config = dict(
    n_layer=13,
    d_model=320,
    n_head=5,
    n_kv_head=5,
    head_dim=64,
    d_mlp=640,
    vocab_size=22208,
    activation='tanh_gelu',
    norm='layernorm',
    norm_place='pre',
    norm_eps=1e-06,
    positions='learned',
    qk_norm=False,
    attn_scale=0.125,
    bias='all',
    tie_embeddings=True,
    parallel_block=False,
    init='normal',
    init_std_qkv=0.0161,
    init_std_o=0.00316,
    init_std_up=0.0161,
    init_std_down=0.00224,
    optimizer='laprop',
    lr=0.00118,
    beta1=0.95,
    beta2=0.95,
    weight_decay=0.082,
    lr_head=0.00387,
    warmup_steps=529,
    schedule='wsd',
    decay_fraction=0.603,
    decay_shape='sqrt',
    final_lr_fraction=0.0,
    batch_tokens=[32768, 65536],
    seq_len=1024,
    doc_mask=True,
    train_tokens=325200000,
    steps=6958,
    dataset='wikipedia_en',
)
Each number is 500 + 50 x the weight over its row's rms, rounded and kept within 0 to 999. Layers, rows and columns count from 0. Numbers have three digits each. The size before them is the row's rms in percent of the matrix's.

# down: layer 3 MLP down (transposed), 640x320, rms 0.0563, rows 507-606, columns 192-255
# up: layer 3 MLP up, 640x320, rms 0.0712, rows 508-607, columns 192-255
down507 080:449464542520531421553534528474416497494496519458521481470467491449514499523509620522518529570485444554525563444471549605512503480521465399528523494494429526431541452529426485618549475564558470
up508 103:487367490557548591469574470391546498470556469387519495416527448452464536480551552489520498544448524511487544451485474438556516478547459432546476543509577492582549533493500478509452503624419528
down508 103:524472591461461559376431537497563496471376539502554560506531598410541445464481489493511461387492533487537581472489449515539598555518532523447461586539476512534468560494458430480499451496537585
up509 105:492439465541579576487528534458506451516552484453555600368454418365527572484455550497467504505461488484501434547482539459476527416471510431596498473486579503546609429480562516491518591477467475
down509 102:508566536565450499486513521596446539519477519486545437549534495603459560455481571530515470386660497495576570396472478448504418471561549483530441482426511509453508471472492471471481553476459591
up510 099:518422523441550632515552478463492525476434644472579453400420510495518573520602468477489461510420399538428411400476461482618557545470498496453451484560542532535549528512475425489402495482420490
down510 105:578498529447570508514531552575499446425575615594560577499523461544620432452530439471469514480501575411471556530524438477579515505471476510526439473484456529575523542466461594463496552539475497
up511 110:550374517538531469486526602406467482546463572438352538483470461417546480539485432421533466522513450514582511439549500479472480480498411479487474496470514525490464498505432511497539478510446501
down511 126:576543498510474479445566472443482608553547558588502522463476469555535499531491470456535529467506534552530542590489475439402496533478361474513436463493481470398459500496440575504525548536522520
up512 089:488519546501574525586570495531460486449546518461483476423444428513479576467510578527542542507529446500455348441470536445484475570467539421512492545451501544466562578521527597477507505452532550
down512 086:476446555489504608549465431522532431554483479442488418545505559538490474481460500605567487477585495394491550617421559519396515449550422498524534423531484458556508509448552488533501568619493534
up513 120:433462543410573505523425443477451499519486524454445471473536521451504387474492481487429433492508407478498467337522550450571523484510423474506572464531492555444533540572522466530549495445529525
down513 141:443429542483575496462423489515468450569547604402536559485575515424493454527501512557473468505480522477481465371483422439550605559541558488501498472569563529442436543550574521537555462517546483
up514 122:492477378428534510451571470526429461474522591473520471451479500509491535471483530488524387544347370549496547573587449453551451437511432513547558483639469500541529419483457500503550549582401480
down514 117:533493450510565441517406478571584447531480498434517480452583469434480506573519460507501380579520558643476411496510404504416502481548504567519543512472476469460427486531445426490496611551456509
up515 098:506510453508444412468484603481504479513533430532547562540530512489436509537414462458485457518529478474596516509592404466471446467542423512521659501493497478474433361479561577479564506539545481
down515 105:510440591501532474577493525558630598460506482487417529493405508536493481442444559501518557451500531379520462466419582579488446419432614564485524483571436610563475422479551377494424446494537550
up516 098:533504476473598489466508465487457624481583515594549510452517523433579561468523516568483521565413543518506517517609380489440521529540459435473597457545406410526508450516615489484466497550501424
down516 100:537496491477553415534449419448473516494472500416527569561486574541560609490558511491437422534498530525456493539480527557531381485433572603457509565443526514488447433420491499500572447464491500
up517 090:420430487472468580441473480524509432480497381443479393484440490504468576496554470433419408502513489491533519448603532525494513538534455508550497432488390515543499480539392494480493499595503456
down517 089:493351534438561360498511410574439488597425458600487396457493453550530471441468443579499522435481532501520611511487463471435508449440551616436467466566508588440509537605537506519516518470465534
up518 103:550542462496453474476459507519460520465500557484499457466583482534578519552534580593436613562565519526443506479454475501453548533518551521540495492512457436494467477508503442561437478517484515
down518 111:424416520535595522502518481475476585480442361521469451488457511488528481463543495502563513485491466369495488481622542454456481499487417555514498504459553527578513516483489489502567512486547488
up519 084:418485441516493539517457491411532545548523481516510518534511504548421486496513473384478538536430492567474478495545545473473511448542489489539489545525545387542437422526464606545587593536497472
down519 092:586601495475476479475555483581533466475439518382522528497526565471465497534500460554558536543533498459560548598463476532457493530427660447464477453496483584464486535494562393490441498408450551
up520 104:381495474532440566559518464514486470477436438595450455410564490524516502502578552562505404537542501475554454496450500467513510494579513545435515365573418462445502530585478466457545466521485427
down520 097:509519526517441455457495613588382530634510564468529514438450477463505504493475433497444496520437551531455572481386395459512419558588542521535383565527576476499522448390522452508411501527521536
up521 085:427513454487547479447587608531470590502528445479474505408435516523505469484513494545573482533518456491525481424488529629489513548581419498491549423442460566457512448524388516475513454502596439
down521 104:464575535445456436450493505483561577489517480464445445482485497536524417525460554571537550511515486455454487518472544480423474440396569537522431428468419516526459524506538445448416571503393472
up522 102:402523568542593561407509500531465475549516514496451495486520407399454585497496555492544458522501521479486456516511566573496486509559509337541486548453534474552586527533480428508554482618546484
down522 105:535429413467463505552536428543572512533504500568533433515458527520501459500445441516450516415650502494525443627421484452546478469486528509528472509455537484373453548477540506537536603471519481
up523 101:468510438535431525471430466410512444568522428551541550369547463472489390461528483430523478497460488449615474551502520487512602438581473544466612532431482494528533467527581593500509555477541440
down523 108:472531427517588503502545525524484511507485497475489460514547452473596484465427405519470515441491544483540511515536418493541512515442539509498483482572539432514535551435491534473455492496575513
up524 100:443513539412508537492496538511496537473537536370452475455538467476463502550606601411559513622431456567542498500519520450601552492529425518568482542547492550464507522507427519525494536520487501
down524 090:442506583548547442569465529484544470452452556454469493471487484469588501510469488512491498508494505509524430427472492510562517462514495441494495438514467497454540515464532401579505498553507471
up525 110:457505513552610532526562510433572589540576478506483426507480516406470456484424435488549494542504454463586446487550496463437544546541410468493487461514481530485455453494540538493537461549589598
down525 110:559503538503605460504498453441556458490451523585516450554492489495525532539448463465466524515463503442526358505427468506590481576510432513507497559465516530497423468471543486519550453458599508
up526 075:569386542537540444399483625537514472496497560483468510449516449540575599572432405444511498494599549534522497544609538635464395568499532487498492501449425485538474496522489413492449423603478498
down526 092:542498478469447509485528467474457501505569461485567547545531580484518495445544554526559546441544504473519566461520473478516491528486481568439549544478525564454535549611494527532494578440400480
up527 094:409542484504532520443472463549450427552492520462551576492542455418410549447504501475524438509537507433491401473398490513600485448537491525626467441548457583503614453503476450532529511537512403
down527 080:425539490385456460457554467471462385522541491563544496555498535468459544451471557435552540439473545497573453575459532467444474524477522576531538472523522511415442469466451465581397511499523497
up528 100:427465449408541546470438508587474438515530495435471498405596503453490541561465491428503433546463449500558421429495554516527524482490460458517636494627497488380530516507425525496532573552571422
down528 075:454458514561504459575489497451514522471512501459481483527431466449471496500543565507477554560466550574518486465481499527615487439481530517534552484572474514431583471477573473668503533518550419
up529 103:488539451545430501515524611438591456497533553512573514499606466497486431488542492540446425616533545467420460480474429506505517480445436515503522517447474441419498492446613568521510564504493492
down529 102:518567484450451445541495496498576486452494518443549468490443480532426514571523444404513510471466516497480498509537532590417453541489518513548614549653556585509485474557615536517458363465517503
up530 107:454530519561579454549493455533432526557516542452478535469529464417482479474508499435551494515541465530447389385527546498557551489558447429532508413528466577422401452566499542496578507490472568
down530 085:435536595533538492552531487562393514497533550472497416452478520405458596482507469505502576446411462418618505478465540525597568555514485470428543466478511486536379499516469460511556494559522566
up531 104:542496510487581502503480482545511562605570521537465544407518398523553455512490485519503482527445538551467495510505439492476537472466420452565556471529477456534530535460559564520518565546478503
down531 109:557395430529498417509532605424489468641376446446488490469477447468527522530424524485591536499516505465458570483506435537532472467497534514437470580496510500493561513462481430493562386541567452
up532 102:482511502444505479348464552520524450609475492390460477489545417428499426522474455400424496478523477491486477416480523572516561457542446520640449424444523558549442468571468496508578477568453612
down532 109:535490442471473477563499540499508448595645528437522499534567521539440489505469557462456516445539584363496512462483519512499481502536571503564534413515514423484569475510469563550458420488509491
up533 098:503416531436559517466542484478422477572507510406465546459505372447530461519465544384550480478537495502535530479489578476529477425467443415535502521587525522569518536490419439551521492573439470
down533 108:510484538481481481475547456486483447494564551529463568507451511548464435546605548446533535522494535392449474637547576539453529490454514523588515478522499491576508453597481458546473558566543500
up534 116:575520532406531412444521434480539586544536609470491517454500480482538430481493520470584531518431520642488489376432466463574525515434513518484431485547500508475426501484618524516400525504536576
down534 117:497514557463470459501426567520482533554459571436584446472615531472490550516452511494478543464450425427528473620556584559546438500480573527457443513539534440492454525476591510543609468513499529
up535 113:513473454486501535523397468491462509499560482480562440447478515454517451503555508542471391509548526458609483485348528447502478442495473586555466549586449480406511505462534434508463630525450462
down535 107:464469412543482400526560459511600509470545433524580467496400566500518475447565372419439569487559558481542483588428555421492443390478484540507541459508518492459556499515474518499514539449417473
up536 094:534569416556486420575472471460437483461470578498409414456528520594481582466550509548575492474536490489533411423494479524501457526487579519478514472544484524479442430560430489509513583481580506
down536 079:539551524464485540404469518512564466525423571593516525609496453496473502473564503507432532614525536544573554572542446510549453456571465468587502464463458553495507511510493454486490565550445527
up537 110:540449518509496482535555569457445516448500473405646424528496550484521537452550521488569398460432423487463558403472484494565483439503488425476427564453524544381460496553491603477501446466478541
down537 118:622491509583502499479504446469483484562495505423517458544576522528459574454475404463464520447487457536526542392489442503567417535489480520509393467446470495369443485475556498506500515461590549
up538 087:447573541447550486469510541579446470457512501515545526549583442413531560540451566510554429501467439500547500460435450497467497562508429405614542529500496487511697522539450503496584481475406492
down538 099:551492497506534590406521425475405553486475474488494540536539580553525405579503493521494589435591497399477523539444420465486521426494446452479530436470515428431496518528488491482536588453595582
up539 092:408391520515558540511482506470488637518469496447541507507486517493516466545560470536516505553456473509504516530509537521520550508476453453470533474496620507502593498494525544495451509469457504
down539 086:526603465540487523523522469485364499485529562462512505522515503448499427511483473408553546494473469538480510528492479419512487561559452532540518584503486540600470429561495467407517535418459522
up540 103:438419325547512530511588530515511426450595494534525529362478493471441605445537559554419510578423414498479430537540462517466473476442502520557548466534513501451544404486403559514503525502448444
down540 102:473507421504439547522416605503553470503502509545490445449462484525519496456427489507535490516498497510512482449558492481517479582502549470412442445537407554412522455499449506481436446460481547
up541 085:497509487544584578447440524521465624602557467411484584515605356526416442530477452429470471555523548516496491523535512487534503396538438459569477458526492390476411523472586490535589575623478497
down541 082:535641537528520417524507651554496419589428560462545524422517510519469549473495458501465534456493541478568565512401529459470566532435545536484483424549447599476463566441414505466434506433465559
up542 092:537457517462559525399585615506586564571530617447539477440520511520580503483520596470457530547489466494462510428427523477491626523486517383557505505439528496532515498499478470481432484504465497
down542 110:435533471536490459451427546567534509558499485557533557479518564514522451505522522501474510505508501531536537528507548474490477480541559506426478604520458444535387468501532490571387437448524629
up543 090:531492516402492437550517619546436423462469594535501484513561489430582585542463516468527426566477430526474490456445482536510550528469551428537469452545519539470521509486414452509445547480460530
down543 106:592529462508507525547585437462499478392519512527536486533456515510439467456371428502529563468444536498550503478465481521520495482474510508523431465529423493502478523563479538445503569445495519
up544 095:596438362458533538458473498475519502485540512533507520444532520528481536548567511454516488530504474540446489529533497525519513445515438489540488429550543411484389402503582511528512580485442535
down544 091:484502502493482495487489477471496425547503481491526464553415543548509437449450438434570503452552572403397508593504538508510440570495458463578439493493548529578508529414474521463451431469553586
up545 099:493515538500529463524521475497484438585476595463477568399492368387483469496463494565633504538417521511586506510486531548488493579488478486495496545538530573509607569455468500533461452567498518
down545 114:483520461502397524505458542485521562458475528581512509510487563540537426521545482509554492417479586437568461533537508549473482508542451463560500509495461453532407506520499449482508513482536576
up546 076:514499540527448397482559596525559494464549589589571510533494444474652467477505521502545576457568546490477572502441545550509512543457483487482493509464510562553465458533495438505478429440458457
down546 083:572458493445596521502492520475482538526531445467470530566504459603419450554482441541528477496491498442485428522527468469454501605468548456503429506532466525559459537480604536465567477425466543
up547 101:551477553488548514425485540495448479576502523417544524490485511451465585566449511509553463499490480489542492493499370539506604502560530490519533447519374484472454518558551498474512552532586402
down547 102:455472434459479514495441489475488525516378523471506490476536513503475470549506520523477462377515530587406562431520454506510411500480451517413459404476482465561457592529509468467515427472501475
up548 097:482463543523564567523526548499541495479642471564519507531466413493558573467458561490494490478456502483492499460485463465510514412492520484533450565489512547496505505434581535500667530485427485
down548 088:506443579467427554482511488517461523495493505600463463505572471581519415527493443501533506513554528459560493477470481582417484578486415599484460540465486447473501494500575445472493449511488544
up549 089:510418528460487472468509559437561412592547533437510586503523457475415517474506506398537526490549538604495443446547468586427478521597445531507478519444506516503472486483490492508546456537552469
down549 085:526474453465559532515517520522526541477419390381503560549397551564495559438551483510570505492485512564418374512499495457478574503477475472457503580487498433503442446566509440463529489475543514
up550 098:513435507483589553501394497453529434515509406474517546420486418472480507530527478489570502486457520540627488454583536477456567485474531531525538484536499519527586533393490507522491491503528487
down550 096:470522489545405486527449442461544512468455439480499544455444545526618480530563496459412495535523539413611481570477589532528461516564544509491504546542454499492448458509453535523517513486555561
up551 079:402510430490540525518456523518466504563494443462503628475588505536446570522539482493470489537501457504496436503525484549570552430514503503540536395546629499459526444517490503521547605515504538
down551 073:550508461490490404410578455483506555518491486478530469592450486607448452501486422488548492424586490501460563523573569556502524567436528533468490539435506498602473562518544505397535431403507580
up552 091:424471435551445485505467590422543493464570449501414541512550355510437463482528451457504509543513564541539454530482519526496465382459465525537490479467558454564471467405482495539474505616490489
down552 090:504527604432470437491476469415499532516493611480554450508523558516468491511524530490463541420471460454504472407511491467637511506454524591473536491494553527534492527577497505468529489424602576
up553 101:450407542467501550517491486528430597545522486476465496510436460544452518515526463528469443507499549546542473476534537561447538535576483427542465439531436509512491524531498452481483504518579513
down553 102:534535531437473513542452500464459432451517435452467506525478522525568532562501492456461514489476565546478489563583514435395529469548512504438524435460413416408462560491573606488525467473536498
up554 097:526447518437543503450532494393485554544532454424476496452477536496484482491549505422500421500465438559592475450495534478484548484453410534561547396503519543496511504526515472528534481455535521
down554 102:514476571459492470416528509496525549464507552497557466501519447527471428578469483490468444517484501519520497523418531528464457620505536510527488535582500543404521475475512542503531408476518531
up555 100:458592515459595487468538468551483550517528561476486407494554426548519498453462572449562520540498493566518508450527493488473501571454482416542416433507481513545427493541427523487472476524547534
down555 107:433449471609518569508396465324531524452428515452525481520521455495484553463537525428497515443456511524536518535541462435567488485488432492468535476501468583426441423547532484524515485422546492
up556 120:483517484568559456510478527550510443487541517536623489462585443486428558501474499574494459512578446473449487496562494456528600573593482370540527465474440539547485495446560527512485491531570503
down556 108:572526461479533466513469490476475492438461499581551503533399454492479571529421455437522457530497521458505531614497456548535470605522513489509516538570504469493564534501394425473423410453501537
up557 117:538483474536520543543502521483503430552520546438542517371541444553538555511447527565490540579526457586449453523549527499506520460470518409563540483493468499505525484452635416510558546529589492
down557 124:613461475521549380564557565512563503515511445511548484570494432598553482550540461542471584473539547501379496529484530538517458482554498440453420476437494494575566429371499394452504410575573532
up558 108:448473456462463553489540533524566478532619541541435460501502490529506470490589493535446451608395498528472453473583537491524500493489454514534488495521496415516426387512571557495503582572475506
down558 108:558579450444412521522397533507478495545523456420463590533501494529476472482539537449476522514451572474421548498536420572518486541457481511502528512598508514505436495566484485475475377354452474
up559 057:476523458537543456533571484532503439535501516474465495469482469495508545545462454456482498531558537546483489562415510485478551586496462432481477499522559577552529489536488445754515396534507558
down559 092:578452525495531519403495448455510480469575571475473530567476497473418502528579551496490434489442521565509537468513496549438467515446555471511601505498480532527410553511369514397452576464551450
up560 075:395531497545506482438547591550452522457540501529530512512567472484639542471481466548478570491531527488559481514534484562437576549546465534470471537472459532462580476503465505485461434506494485
down560 088:520478567531552461513399513490504549521500427449441551559524541530467492491493579455497489479526496503503490487450532391497380504421525428520493460506512556513344534531498566475473511476510510
up561 101:507402434434488539502459491442483436583555487455517543507509514536547466543486509480510531577405504531446487475625370442605480439453557560483483467545555372479499496409520557519477589522572472
down561 102:526549525438467590482546494461487486510553510440462458506529500409503504510502468492498498466587493461434620562494535465439451535386642480497598544551457604451433480582515524453431449432512518
up562 083:490496485454588515418452582523560526524582433558548586489522461379430458530459472453533510509455503470520469541499483580482568502521570460481513469461499504497508529537647467526495597497518354
down562 087:480453560486485428567537484459536499389448470466529499495512515516497588444531510519517501461533514472529529451470511500514551430446523522501545492471505499554523530466502467513506425415448562
up563 104:534457509455488507514461502482456482545513469436530549355572520453449574554443579389531513571542487525495505497503424491518620505562436468467562407500479472443567468470525460482532525532524533
down563 106:536492426414545601541488541400614498502496486483522550552447471506447547584559508514527590481417446503421495591461457595534505506535419504480463489511595508548449468572468493487402449466521540
up564 114:544539524537468487453511469578458575494519562479533443471476565495547497546561589571453437444463436495529511424453453451578525527541467573495422534643570522473506480511508479517528471483424503
down564 122:594466524462546545584479470524573525528469555597571541486394573484534475443597500489442469533442562500480440438540574494526557474427531557454517491587489600497503525425535528420532535505488476
up565 102:540518471444493546516548424402542544497472522425506497541493518476604479474625521457490496494418497540473491469416502432576497424449401541559488501553547520582465507546520605496421597473481479
down565 102:519558555530524442465436497505518493501552467541515478514403530554565473570444522498429550551468475437524499463547581529488530405513593548496498541584459480486449536520466460500468521495527536
up566 087:504482546415545523485387525488487518585510584504526548510534465519517503526508449480448494596483498530417467491454511533566524370454448449484495470492626450455472486516503486557452568529475512
down566 082:520565552482529565475493435541458502528450519440461417453486446552452590419556557467514495417433570529531547508501497515391379485511466580554588493535522471527505454521489508465541518459437483
up567 101:583428508558476524523551511447563547591496543481592493472457556422555389515578483544570379476516528542530532440497439464501517434495491572500465541506575422491489500486544556504524586483436487
down567 108:556438509500484507488559447485560582472478471558560474545578491495509444495444441608525492525556615540516403497539477508391519586565547557498495463436470514403537475512515604500412645479436491
up568 092:542459462327553439501477508384441558505493498495508498528510539560461515508520539462457545490341378515448417469529520486571524435505462527492504493518584465473522396632531569506553555434540424
down568 090:475522487659404494479522567564570491469479452447492491551486500483466552480456401463556535455518573465515540526468487535438505573547573401536499473476531494519449483449497532471535378475484515
up569 067:441418452533480527422523496464555537584604573518489441522463448443422499510445444484514465527516472521526497528622490543491508492455539471575511531559551575552442458437533534613544560556489493
down569 082:604427579510560478485451571443536446431528515440475559565484496497523492502519520483436417517486505585484507465447518497534435412440620442489535477556579532537489562456469497570517536486478396
up570 116:493360399551533538521468553401556505488521493547559471405479512459468509530484476536464418545520416465455412556552434491505548415534531437472603477540448479438463476533581448516506543518500497
down570 110:518529525513534409534544502430493484537465508533501485567444489558443537497437419476484613432502509498492525460597584484548532466472451474603530571499495467555484455474533500550550515450628476
up571 091:564512487503467428446495546592398510445577546504378471487541511505485576505609639528495519556447480488559563538476476569462422544548509508490530460488466440469497467493467548454441438486433498
down571 071:525545552563467436478427483526464538463501462498562457456512564495436453559494516513500538394571523534593520541402552496465430523521582486421629470489448444568458513547510460546529569521502524
up572 086:517411471508460437477429490486455447502555460462524508449505511505469484509450593362525528529505478542538486474481438484515516437560520494431555508451458385381476447369529529410562513479555523
down572 095:452470567539531508510460498437493488454547631432486601572441479454460544472523464434452490552497516597493496546473609513477552482533517477603545447582579571562447526565429477623509527520471575
up573 068:460437495468512457509453490413461510485519534418437553522480458422413468534542566470526592622519484532556423485463505541572536522526434454550537517513527484480517420526502546571455627575598426
down573 077:437421435482515496530529544465437455536457531465520547439497446447466486600515524531556508593490459482552476458517486519569523484515454425535546471476467495456529466452470518595508552575518416
up574 093:507473505519523509521580631492400556452479467579505371525430515522607469547599489543456355502498381525522543404401499487496467500513465434539493512574630508433556461484467499489463455495453478
down574 109:462523485539571519430469484446534461504477538535484470435477460472455590423493458479434508472484570430439539525499542442513526513557533480528429505487541445539444481446466584557437508489449550
up575 102:500542494556495542528518540480407551562512474443540529440565465484480520502452492428499478540533429485518481539465481526549545416529478404505609497483482528391569503482509559494604555489440564
down575 087:489483457474546559387527407496382533503437527421412468525519486554438461531555481479513439384518493441471491450488512555488498428514449560445510559486535505526519505604564562416499408443499554
up576 106:419575407506559502499507477565417486605537447553572542527566498435470490466453589557564514510500453488512413494401456442523493457488498475598513491617548500453572440483474622518583533505485418
down576 112:518474542486490438427486530510519419515517420437482491418570492494506447554527480437521589537526519583470477442533502479523438436425469566478473462472521505475495500566579500410568508501528512
up577 090:455492459600544555520455536522553457442478490469575587474518442425523454511482478545585519577554587463513446519439491581467519568513432391512477493533487552456574541488474438498511554541480510
down577 087:600514540472502428506530499479569509540439562536457454551453572624478529472440493520488519454410443502485487516583438428534545448581530506630517555461531520478531520469485490474472534479500570
up578 103:359443595418576555455470521593503525599610527566522504519547410431436517506471508498562430506471426532492527428527521522554536482586558392497492523494555557453515467475489439514526453510535440
down578 108:341400446491440503572508424527518526528560556501425486620532511469550519461508579468440500480533545467470499516494394440487576472452538523500419564539666494440494509482539500474559516503458537
up579 103:481508526503526551511553501469476510442542482417531516513542382555462569460518533405490492518431511535498455454486521452546495423533471416557422486448480580409467428504601548515618522495541554
down579 104:499442524522385451531544398468460536530508513510499479479490528521485462540409541446402431450522547571466459499624495518414511541481514571518469425521418463556520429494490505496554414477507536
up580 098:433473398476471551548523483472555492437568532562454408472506519529543539510619478508459476493424509524521475489473468429486462478461512534531522445509603349510453480487489505484433533496439516
down580 094:456599411546546642460452539483506535475564487475389533464413476504474463520566515429429557433514502439413461565523570504424530549506479542505577498526434526464477534466481466483504490409457491
up581 131:464514445505552542540516472523520463470528394426538543514501529528498487494526479497569467508539497549537374467513501462612497558526431574498480422537490551427456532609512508526560520477495519
down581 139:547472611485429573541496457463463540518451539447506508470505497527469514462465540488541449542455448492450526470439484553459525436535460534520418513509584494482508554550503548504535507504509596
up582 095:397464488517545495473427475456502443446483449443537489466547471500422553449602442434451423548565458470532439427471555543524519476562454475512491438553417510534536547491500429513493494553608487
down582 075:388530474434517498503540547529507466524454471544555488485518418417422556492554475451542517523477590513485386610555453461509561569565502513468468476406424477549549550617507472570479524481489499
up583 109:467482471415576366516547475547506469594525550432468458501439499546482527474477553400549438495505454543497547477576539554500490478533489397572578384570466528551524454493487503498601489585495451
down583 117:510485535539551487520571530453466562384368484435483519537505569490542468523545497462476406565396436501531487423531512572558428509466426417520578406516529521444475343660455449437426469509533445
up584 084:577444509414489448470466619590434428520456602503454454499496425496534529537469540423481470568548514549481482452500538516447463562493535401555524430518421511494509454462511431494442476584496484
down584 088:430480447521460584473545460458467492423400468519521492555473543533526431500537553474527545520537526486541489475503454532630517587501460543520450568443536551500541515646468452533577535419493501
up585 088:478490495560478436562489531492433484561489500477471490440496422464597505544440463422493440475571440515680466465479512466417449506482531479487566465561472445543504476423479473519550561611525429
down585 101:558539576546461416534546504513582559573491503482552532585391599554504520499486478457505491498475542478441614442542578437473524546492498438459448520549537475462437576518423476497510471453494545
up586 080:461471493528492440504515547438458549481611523533423531477503459518498518520559542544434538517463433533543493456535541509513497530529427480538535531533529474474473424511541530505518530527472517
down586 072:553490482522601519558453461521488416442502507467510477507466473500515500517438508534498460465513490567468494613472489493497548454472475545482456447489459449467525592431504526538556569487502538
up587 099:476397477571551447439470553511437489541480571479479620448545455365500449507420468429489403474528419485483498450541537494557539420544401460547544537508607496499495430476440487528531505560456538
down587 104:470513589531468473520511456603513408474576467511603533540474516503437500443551537442479571489492551443417556542458505533531626515499520491514485419458500504570485562549501515538473548479451604
up588 088:523396491445499447442527534556447550482551550468484468540482568418533589545482548542470515474534516505492512437560477561513518535637566479483462548490421511471441495523526444464450548558481512
down588 096:504450450546549398483483448528576448475413436465492492482512489479499505510473476608466519443538582543482488481506486466437502425536472526418518446485440457439414566526567430524527468456513473
up589 106:530504537483462532565525590487436518570505496535517384488476454491512518455517493501426324454428433475469454476413506592488572358451532481479464547494571513484513519466505513528495568478496523
down589 107:536541459565491527477518475518449466530493448555452388467581492436497590567544580483571413417522504458524407506519540538539544528528475431580482461602601466470526514555550554477478436400455452
up590 097:458426516492539457466439556429467468526534526379561484398513476494429557488543498389441467564474452578491408404544512516583479468543432483592503430495589518547505544449486572459523574561433541
down590 094:536477435487527526472480452541430478614618474486523440509528431474463417485563474493511423568514463548451477418472495461508479571537521446549513531596555445528556568472436598482519528515529481
up591 088:452494477504490554393432502496557514498591506459463596571556389411430401475450531440519487574548545511483525471482457586440528476529431480587439420528441558586458531457482536469552550613448559
down591 090:539552495489534430551475591494517505425491456520436482499617543598489544463451449486491510378452478439487435522504510501562455520471543560473493479487488477582517477550495579477501476467539587
up592 094:484491495597376498361571516416575461456536479435498512467634468541525520500667520433482456485507494513580545459535497512413556426574532545522532549395485474554595606521550488486440429461439488
down592 085:391570491473533599582491576534487507459532471480502489553493459543450498527498447485573416417384507503468422519462521470441539628472523399454549472536571503489420455441494646509498555579477492
up593 110:486452526468553552524390501481448476458598452510534510563498526586484620514541535511482535450483473564478446434459462490610505438498520532558478471505516557506450492504603533546529495433523517
down593 093:486487628562529616523497541437545545425551565485452505611432535535435580560469518352531419456543575544397594520468450533495532467425454498418536547504515500572442488488438559506451432561501521
up594 106:518484503532423488412517503402482470525529537433487595563592520468501487496519559454473540553471494501535514467455414613524553461623486526474459517489507490523478408509502508485409498541480468
down594 104:486486467557462500477468457570410463505505423481536523568536549439558444413476506541439502479481599476533450469586620564465503520461405501484479510572421466531480435536554486518523524490554465
up595 106:392404413513496443467568578458472444523520396512587516502471525457519437509532534492467449521522316488501502489538564457532476417507413474532557541538546483431599486456498500510535484489414419
down595 118:465542516629469481474525509529619492503466464497550450506537396468428411479513525571459489460530576512379536524511599463486545453490452555554455450409583496633585492474538517527514460425435555
up596 112:502534498457449550481496496531538457561553452430481510461575441384477526500439565555486417508523496539549477468448408493535516456444436537653449427551569557468495515485455494527520479576407555
down596 111:448496425416463484449522515412605414515507514591484444567537578502494519493619556373495492513508569465459491485467520457513487517496538489468484448474524514510505446508482480506425501583564488
up597 089:484479404442492555490494427411566472465494436477540538418559513501531587490504491485534551473439456479558572527628499529526480442489459491449571478473456506533560523476517444489599469522433560
down597 070:516552471516606515493531597575566467485520467579520439488369490536547518433484592503491608529585535514540592492402497490502519482496544557490396507585406525505423505515467521535535529463535474
up598 078:528477513469485472443516436460516498496559428562414571400504519483527421441542529561490527435522568462551580476449539562432561520539525559494518480449470577528486539411454565477505418513507497
down598 072:493544479500557514488560526497494537461432431563489507456430534484488560556479548561465523492519536476514477433411499529510533510477489523461541398550507525499480494505532528494515483330535459
up599 088:499447529493493524520605435445473445442476512352570495495437562505520535550527553454571585542455420536473517494441540525602454476534542533511516487488525482497518434571487472476527503473515541
down599 096:446518452505536465536482465587549440484471523538584491500480456529463564445482541490492463479521562452470532576457495514377495486483510516458388423569482522477527617457488497555467525532550557
up600 080:475539456467432482501535468474540414472489551470426551473565422413467486500563590470587495653488456469490436567528474461582510479505361475522452415481498480525525416499444480523482573623486486
down600 066:527553470565399451520497567542422498552475513547490541493474525469554586509464505508491511451469547422481535473526568496517497471364471465485492471447538541421473465546537412460503458538482439
up601 081:494462573509447507471520514482540491527627547439529405460461461601539445494527493527471500487573464513518574358521488560513505534567519433484478571452607504443515403474531477457470440523577549
down601 083:472473512624520462451429504475508551520512497526527570472455473503456409539493513446509552498408492420527482523528515476531597532447501551549392535433539545512505453573537496493446496425513535
up602 106:555559552484458475508564566457496600519534492373578398555482491430513496587518474567612467519526490611640495355495526488414535523585548428529476552480546462528502466479652485474504495540635533
down602 124:533570502512591512497600464493561488438453475598485500542466500506519494469517514454571542499470494441479436471489545444489398445450534422567467470524511552389474435516472496489506521498530469
up603 092:495502503531444541410479532589458507490535463483464501522503470500434551526555586544503440513549535493506521500493484474494444535595524470569514554521501460512479450471385514488466425604463489
down603 078:514414543410472521520492508524476534451389371451544408588491559517457498496433498504498496463524545556564588617443533461580486562510555580510487522463469568497491450548581529516554542529460556
up604 096:498452438490432437458492453399534597549521472519621459543475540512480467513559509456453476501441492561553580533680439472525492486547453530479592507555484351539501470454695505497449501524416459
down604 105:443527478373446429481495510536559504417463463417507457485487519420491483488399544482516497411522493427565492506427506579518520499514544541542466487560445519450517507494570382477553554517492522
up605 071:538457415523464510390457548462477534611587599525441471502522509512382550525545441503463421513526495460519512558588538474402524516546494490580569526572503540563462528518461535592536550535521485
down605 072:527488443518481578493535559463521463529570552515417557513428456507483530502490585501435493510476477521449484505538519484450489500503450458547568483518514571591461496467516486558509563486492394
up606 091:503553479498459444542497612496529571504488569453482474492512531439605542628541493523542493535503531603514472476504558563432512545540478495509511444506540436496531493546473484513502507501514518
down606 093:486513448445425557504546482484497432505429496483610503504471559523602497542536444533542562459493471543447536600568556516501532492524499486518512478366597463549560595540525551459435553459548492
up607 100:345439459629471549519553440455505443471466516485547463376512490471490467493530529526516408579519476449555508510575546463463537477536454448505547463460443442425627552542450498460499510548434472